Weights of a small GPT-style language model, trained from scratch on English Wikipedia: tied embeddings.
Each number is 128 + 24 x the weight over the matrix's rms, rounded and kept within 0 to 255. Layers, rows and columns count from 0. Numbers have three digits each.

# down: layer 13 MLP down (transposed), 1280x320, rms 0.108, rows 1085-1104, columns 0-159
# up: layer 13 MLP up, 1280x320, rms 0.127, rows 1086-1105, columns 0-159
down1085:152157149124105147142151107134147144088111145146120132124122166123143124144132130127163167101123152104129127141129104127150112110160100128123142148123136108120122123117103119090088132121124159147161099134082105127092125133098126127112139155139142113162162136127140103132115127160153116132105116100148148139096143108122107137089155113157179122133142156115119114132161199152106128139131084151147133112147143151123126139115126163106127096133126149069120149113115125151122111146122101
up1086:121095124153161133110107111129125141167121095132128102109141153155117125109113145137121128130141166158108115127090124152121138131163166137132135145145125115123130125191121088115134136129139182160131100087111138147123172105130132171133176144137123123116097110111119124121145117136164134141160129108126138151104165160152106152121185104162103161147117126106158148107116106142154105122162139151100159074143061148119059110124120106109109129125106108130079125117151144112111150131133114
down1086:136130123148088105132139068145146102145161105150111109054129129131095161140127117126155151120129146126154171123125121097161100173133122117141138156126105116144126136117126140117111114139094158131149107145140127107158168060130093136117157134102111084119145133095145127125112163150147158140141081134133135140109107141131115118128150112063144089137121193133118090114101114117090159158125102129146167157107159113133121155117127139136125108126123124110109114123096110137122122132090116
up1087:135111109114135160091114130128119147116128152129118124099117148127138130168182113146084140124128118125127093144127120133105078143131141153113105136119147104110186083138132105140116114159142123127112136108125174164116169108166090112101111159111117145129100139155113127148092118119086088140144132135103103108100129106172113087140173131112113144117146141083084136122155142136106163127121095156147158068088133127138104125141113172151128136169132115121121106138130122105107166138097094
down1087:116111147164131114104136164107120089091116132137138125103140123121139109137117105140122147092153150125095166125107117152164128153140136140154090139129104148128094154133105119156135171135162107116136116160139130131126102168106117119178143103162132125137101110126130110105113122112159157129102116107115130111123056122145094151103114136132125123147134135149134120101161075091138139098161084113095129115135158120096160140140092117135142181127136152105127129148124120111112135107144117
up1088:088178085113151151110175121126136120126126131110129147125120160140123181127095123112135122144126143152108130110150083135163152118125124157133161171125113119079129135117131139089102165147136114088090112139102137149150184104126178132102095132094099152074141166139140146150142146126147146089152063125128138149125141147086095101114092117143125150199106150134105069115147093120113147148085091109161123117144143139093107143147113123153162144139105082104133119148134123102135132152154126
down1088:116116130124153137144143129139096140140092173150143103110094111152099090132130165073115078110144126141130115144110128136123082147138100184147127104167177144107136113107114141161177096124095124154107177133157129105137177066139143155138116175125135142145126104104109114108125126152125131094087127113131120070147129120145155137129065106156133087174123142109168112159136181168185145155206120131102091134131123125129184128119176162143074183159118079132109106132136112103117119177104131
up1089:143106102193115104144164174109150114138155173130115145121126123143112122124129128142093151113149102132128112119117110138101129169126117137106163114128095144148112155113110132126151099128149124133167175149117188138108145149150141122130121109125121157157141129128149140136135129146129111149134136126107127159153124136141138148117119117172103146087129157102088136124137158116155131107122125149171119157125079128111140102086090146120144073135138116137154121150140102135122147149104134
down1089:116135128132118113116134091130119131123145105143124125138131130115103135139123113152116118132100139124152125140139138123139158132130106130147097135135118113109151099115152139113113100127161138103132100081150122090101112139123140128134123139134125105117104140151132107126120124109108122109117132127136138137114115091110103141104125145124128159136116125104110135122125121130140115114130122080159138145141146117160183119163151136095131157137132144118139122139125137148115169139124143
up1090:111099113083139103126137115149139122159115125123136092114093169156121154100140134140118159116114132128113080105095105099109073114126112142106130111127126099113117107131126130104078146125184139115118105153143101110139090134118136118120117116162143104094137123150101132117186144149140093173147115121171078165134161141164106097145122052137107119116117103134134107140137128124157156098095124148145123102098117115166167183091113115133176144112135109111100127141134137126127119107133170
down1090:125131093133154085105127137091127104160123108116153138107124137133154102126105132103128117149096154099147168126145134119133140119154100150137094161132114153117142151080135187103135139134135125132127103106124105135090144157165125168153137129131102156163108150100131143164117104157149110087156110142069124154133101143115125148141156127154119127126107096114086135120132111127150160145103139109101130087172113108101103133150129118095112123134145126134141176106123118090140119139106156
up1091:195141117129168146070132131132161138161089105086127155119133128150120102184113126153168118132131137101108144122127078112096117128118118147147159147128132131173137123097148134130138154075135108086143127119114115140100098113138176133140137129142146149109103115122113105117173155176116125145149147123125156117087116120136142122100141126144161091138151133121129149140114134132098118126143157135157121112085129071100128075153115156137150081114186159146141113152092106120110181109134090
down1091:142105125125123105149111124153128161122151119098143113119129117127129151128131128124134100114119140125143130128097122117078146105124115099133173141123120159104139122117128105128140125129126139115097130084113112127119146165150134099155150129103167147148145197130129145161133162124135113111145084100115116112130158102087131118141111164143123147132095099105108108100138143119109135083135117121126169148137111157163112184110145117125147117136125098142147132134151143133114125094125114
up1092:151130142139155134120161115079132169097117126100098209101099121116127130113127140139139118073112127130101118118165112102106132158132115112110128155110110127083165123096116121123147120124121163125116110177156150132133097118152111113128127146159156149162111160116090147083124125070143123152127100128128117145120112128133109123110169144132120116129143162093171160165117101122119092138130106167168139086139133117099123145140111147101154104130111140146116176136114153141141119126098128
down1092:120125135086117101127105098088112113087141124138130110129166134118111153125148110156142109140141136113138136156122117115168120120160137115107135141135164130163124133142151126139121180138135105091097122130131129134168107146098172131140112135111147144181135140134113156140098155131124103139107134114143112104152142112155167110145123133116144104154128148161127146130098117119111152105141100111134125149165147118100124094135122142112138126128127172129135065099135134138099143121166143
up1093:140079109146095120121115099109201171141132161084129154127094163103099115136151089140141097114166111133138118115107172134137117147098114108053142117141127136091115105162080118106103141139122103135151168121115149120121146090116138117114131119105110124121135180124169128187170124129143112147102168096117131159144124180106146146131130131145106109139121169163135092122158144120111128113117110124121091167160069099102163105096122109115151124112138124065120073073176128084126088130132097
down1093:139142142152143085125129141152128107136113122169112124105188146148132101153148167178097123154135174118062126127131109117154118121147077190143088120112102136168162169120167173138188143158172111116120089102098153102131131139143082171115101126150151100121121104171167126125109113128118073134102095086160073097142100140186147108146082116112136169128090143144128142135114106153129118116121130092173138109120179159144165140172115113100115123157155129150148159154112130108093130132189141
up1094:128132175141128122144122144136141158097160133131132161147081137102122159119090141155158091168099109126157133119147093194100195139088177165164131098116113129124131119137117070121094124136159132161159096138117153138126151147145125143091091136105155106118157111103138089151147107108168090138141142155117118101153179084106111123130139112129163113135138148048146133086113122132162133118132152105093115099123145120112140146089139088095122140122123116098142159142093105174135192120138105
down1094:144121111090158112122149124102127087109097112083110115123128145097104150119124091081157138126170140121093154078092061162115138151148156166068167104130161158156123165154107117153067165114148127137158129130064202135084114123130089105110139165104108116114156122131111076140115148140136109098167120125104117110113126105119127126141120138080143098136142202147171168172117125112097139125120117159137105124159056133185126152107100119140123091133102144133113102152112139084154122115148141
up1095:096165110130141146111130091108184141116113140148134141100111155093127134116124142105067128110160142113099118119085134151112103146131095172136152151119103157105122094155150136145171113142117128100146156129096187129136114110116152087124117149137101112104135143116169155146092157156125126100129112078152144129098155117152105116094112131149126138126070135154120123151109136080089142130157151122124127142153140167134116153109111095134140095121081132123117133122134139142126130129118114
down1095:169119123101147155134144135142086102122143133132086100116150136116092114097084109170142122104155148141162130111116114112173145102155132110128116184125119135096099119111131137141136127144150159125151180152147120141134141148122092114128124115126143141137130110132124084133123142089104147112168133095154155145185099127074129104156098145183166103134130088109172144128157135120149152137186118133090076111100126166105183138169144134121088111173132067146133142110071136146143174148155123
up1096:134113130113138113110122167097142156140099159115075154121144107092107201151133151133106150123137108127103117099110155127170143103087129161125126140157091110146094146135118155101070123132103128114096126087083157125116104123134156132163137155152130152125067144126141170129115152104133082153109163146162143145132189153158131117168136140155108123134131131107119124143096175140109169120141146116092117198150155122115151128125116111175115105165119117179119106142142099144108079119124169
down1096:138107145117130150148149073155169134122107138120134198135153124103141145134147156086130104096159123129088092143111123100124112161116133130154150088113150149153134119137129129173137099110132124141107156111135120138139089111101164152112160118089150119125159109158120092135071070121112108158154116134153111148113127132116127161129121100125104071100117114129122135073099146139167108143120161139131117121114128147157072074118141152112103119136183108116125152165164116154094114155125150
up1097:151168128135109131146159105122166131113093116104137085131116110150155107133145144137115121104126154146126133111120108111145125137126145136131126109125117131134101125160173145129121080112084112125099111171148104097128141149127091123108114091128105134147157125123122131058124137095144141160073105096120120116152163134116127088102129131148150125142130156137091148106099105145141140125120119151090157204153140133147117130139123114125104063124157138148149145114170137139135114142095128
down1097:141151176122156161112108137125112120093097139137126079135130113125187105119092135133127084119129128135085140146135120140107156108080106089127106132136132107136129141118108103155095128146148136162143151111156149104125124106129126066124162131188115150102135120144145118139142089124153131129167134160133164123105114112137107144171128139148121096115140100136118125137150131125128104150113100131146117124117104107150137133113124142114123159080131166128142134138117170107144136118113160
up1098:079131114149131140132073179120151100130147123119123174133155140116128115145159134185086108095143110141181121123110099146114093157098133139115149098079122139158127117087093127135100137125154108119146096095126105094144099162149166170118144133135140125132105118144155167100122160091122097133121121153136109136092086126087097140142140147116113154150183136101093153130142174101115126079112163137087128143107090117117069168140171108083078126129149130140133133121130161129109122106096086
down1098:127169128121103131121137166134100131109158147121104110111130134121160141136130154120107170120092145195100076154135148131138109191127167138156158096155136132123153141087128141132205095142077162118101144144115111169104126105134119105121118113157131119095125160109073141091175155121152118080104124162156118093122189136127130133126157095121095122131120111100153096112117071127152119133145166149143077125104136104114090159124153110121123131134148138118163110132159153144107134138160148
up1099:094137142137114071148109113068166119116161135142094142111119133111140104120124106157174126102133101159152150106135131165075127148130111119129143097151103145092118090151151119112110141137131125080116136160121110142125113122151137109141122145064170219129125144136144096058110112099109128169127107150087122145148088128125123121155148159138161108166145183124134105134149138121094184077133150121125112134174141125095145147096126125104111191133126123115137093113196170114155140111149090
down1099:130114121122106109118132150104173154178151096163091101144122104115096092150136163162118119135144135115111141121123108182163111142117113121123102100145156131160115200181106172124121128125138118129109147154143155158145145160153072087111135134133108123135082174121119133132133113132126120145094126150136176079138149127180146143143092119078136132134118148177153119157125100120119088123146134185148171135110112142097097137122130105142146127104102115143128106125121114139137098084163089
up1100:131156102128138082140125086093170125090121091162143135147112132111137158103176134149148154154135155115109133157146148099138159129112168115094130147144125108150139123178120159123087115124146121093146120137141089079156156123119124131127089165140111157109105129127127121113151187139150089116115130132081097179141154157114127121143159140173117156113123135150162083112167127151146138171115115113135117152129116125119124097125122131151150078125142125118101101128133109141129094122093102
down1100:155130135103088124128161128155112095190174127090122124128129117152108165140117120130120148161111099114119119151137114133146133159096142114094148134128138114152122147145107127160157144145140120146110118130085101131112151082092149163132129108130163157101116130185133116120092084107111150173107124115153122105116108127131100173135118116088115108124163125127116159117120183125108162150132142133147129161114106132138097141138140122137117119156104090135188160091129112069151152145113153
up1101:139151114146126108135145165119121112174140149149143123124149115130125154119089102119133105159145132106122113118122104100115139170115075165143134130154168092133154156133135133141147139163120074118163147134107157113138142130076139108151106095138114129120139130093086101135115137152182113120080115122147152194153130128155149104098128139126090153104109198114154114132098180105159170146161120105140143135091108113077138098110137147090086083112089136159124166128128142116121155127116137
down1101:135133136130101169135101124154124111111131148113145137148124124139112129151146124131119165115128179132103166194156170119150176083132130117166130106129133146158125104107144135139086170107109110097098115152137129134125131122076133120112096167085144099132112117099141097133128116112151122171152120131089164108106145130099097140147201134123138115154151126103132140140149132098132147119126146145071108149135086119092155138133154147151140126135121118120132085159130158121136104156122089
up1102:158105124117125093140112084100146127163201077123104084152160147145114145143127143145091129187126157146115132104142118117121115127137105138110090096169098116104157101133106123155113115120115073144118142164146155116091103108122143089118170106133098152148110092182165162139142162125105135116120110126121132134074153124095149104129129163143117094117137102124164142111121135128112106140120110099105091102125144170080124141131114129113121135148116098156155120122113127104097135157117138
down1102:160150105130094124102101113126134154119132138193121142083165147131132094145073120145069135095166130103097123117120112124089134097076142125103172135123134131113116119160059140132103119154114136096124160120118115111145115168100140110081143136090147125132114107105148149164132106134124148132122126156108117116156164058122128158164097143108145138109127098115100156144100154093128106132113135100127153107153128119104130109129112131126106130136128112089135117080087139111145156144163136
up1103:165107126132129131181127124131148130151122169125124119137127124068113139158112152133130137127162115126092131111127104143100115109130147154094144132113137134115147173074126133120138154118122111113156131115094174132119131145092129159142093117139132134093147079118137130108139152130160132136091175103145138130113107139157135110123139098112127098158167068111124156148120112138140131151119151160157096143129147154117131130089118137116130114133138114098137117127155126123145145076100122
down1103:109135140127128123104137128178134159126118111136157130101110101175124114125116142140125118137099117105097141131129130090137156148114118082125125134150119106116129104132093078106104140134134130116163088125131121129150145142140117128133124124117152125121136144129143159129125122101132171136111143141125122116145119094101081129135131112148130156141156128148127176139144119135156106092120129107142160149169105134117096130145130147112125158129136112124114156125123152151118113139118124
up1104:130131120156119131146142089105138131112175102138116063159105110105151101135135164111086134126118139099124142096133141158133161150125098072140139111113093140112140146126139162086134117130132160090138095151064091160146114093131145120154123137127131114118088105073109115105106115122123092106152123133116133117109139124121112129139161139137221126162120101132111092108117150144127110133146129162155141107084172136126092098146102170132119115144133129090130125136146128132117122096103108
down1104:134087146161128092151156136162167157121136171108152130110179162101117147141144120068189086129120098159114166152115112169085131116155170115180125152088128132129129156132125116118073134139140150153123159120161132121115160104111118183124130147093120116172128170140144111144105137160147129133126093129146128093161122137109098087110158140153090131124126157101115147196142121111173123118111127144120113151163131152118163137119151133141165109121135070103114165131143157116165133133147137
up1105:134138104100159110099144146135134126134157144108150130120112125139133099135128168145137087143132131117152106109135164104124151147163081159143129136102165131124117072115138109123181143122104138116163141130054089132128191153140167165129141122138170106088141116103132099144124135122131109122129080121106147105141096115121143109128107111107090113148130153130129111116159119096120154112147140084153147100127118122179115124169137091154138118111163141109108134103138116142138127146131110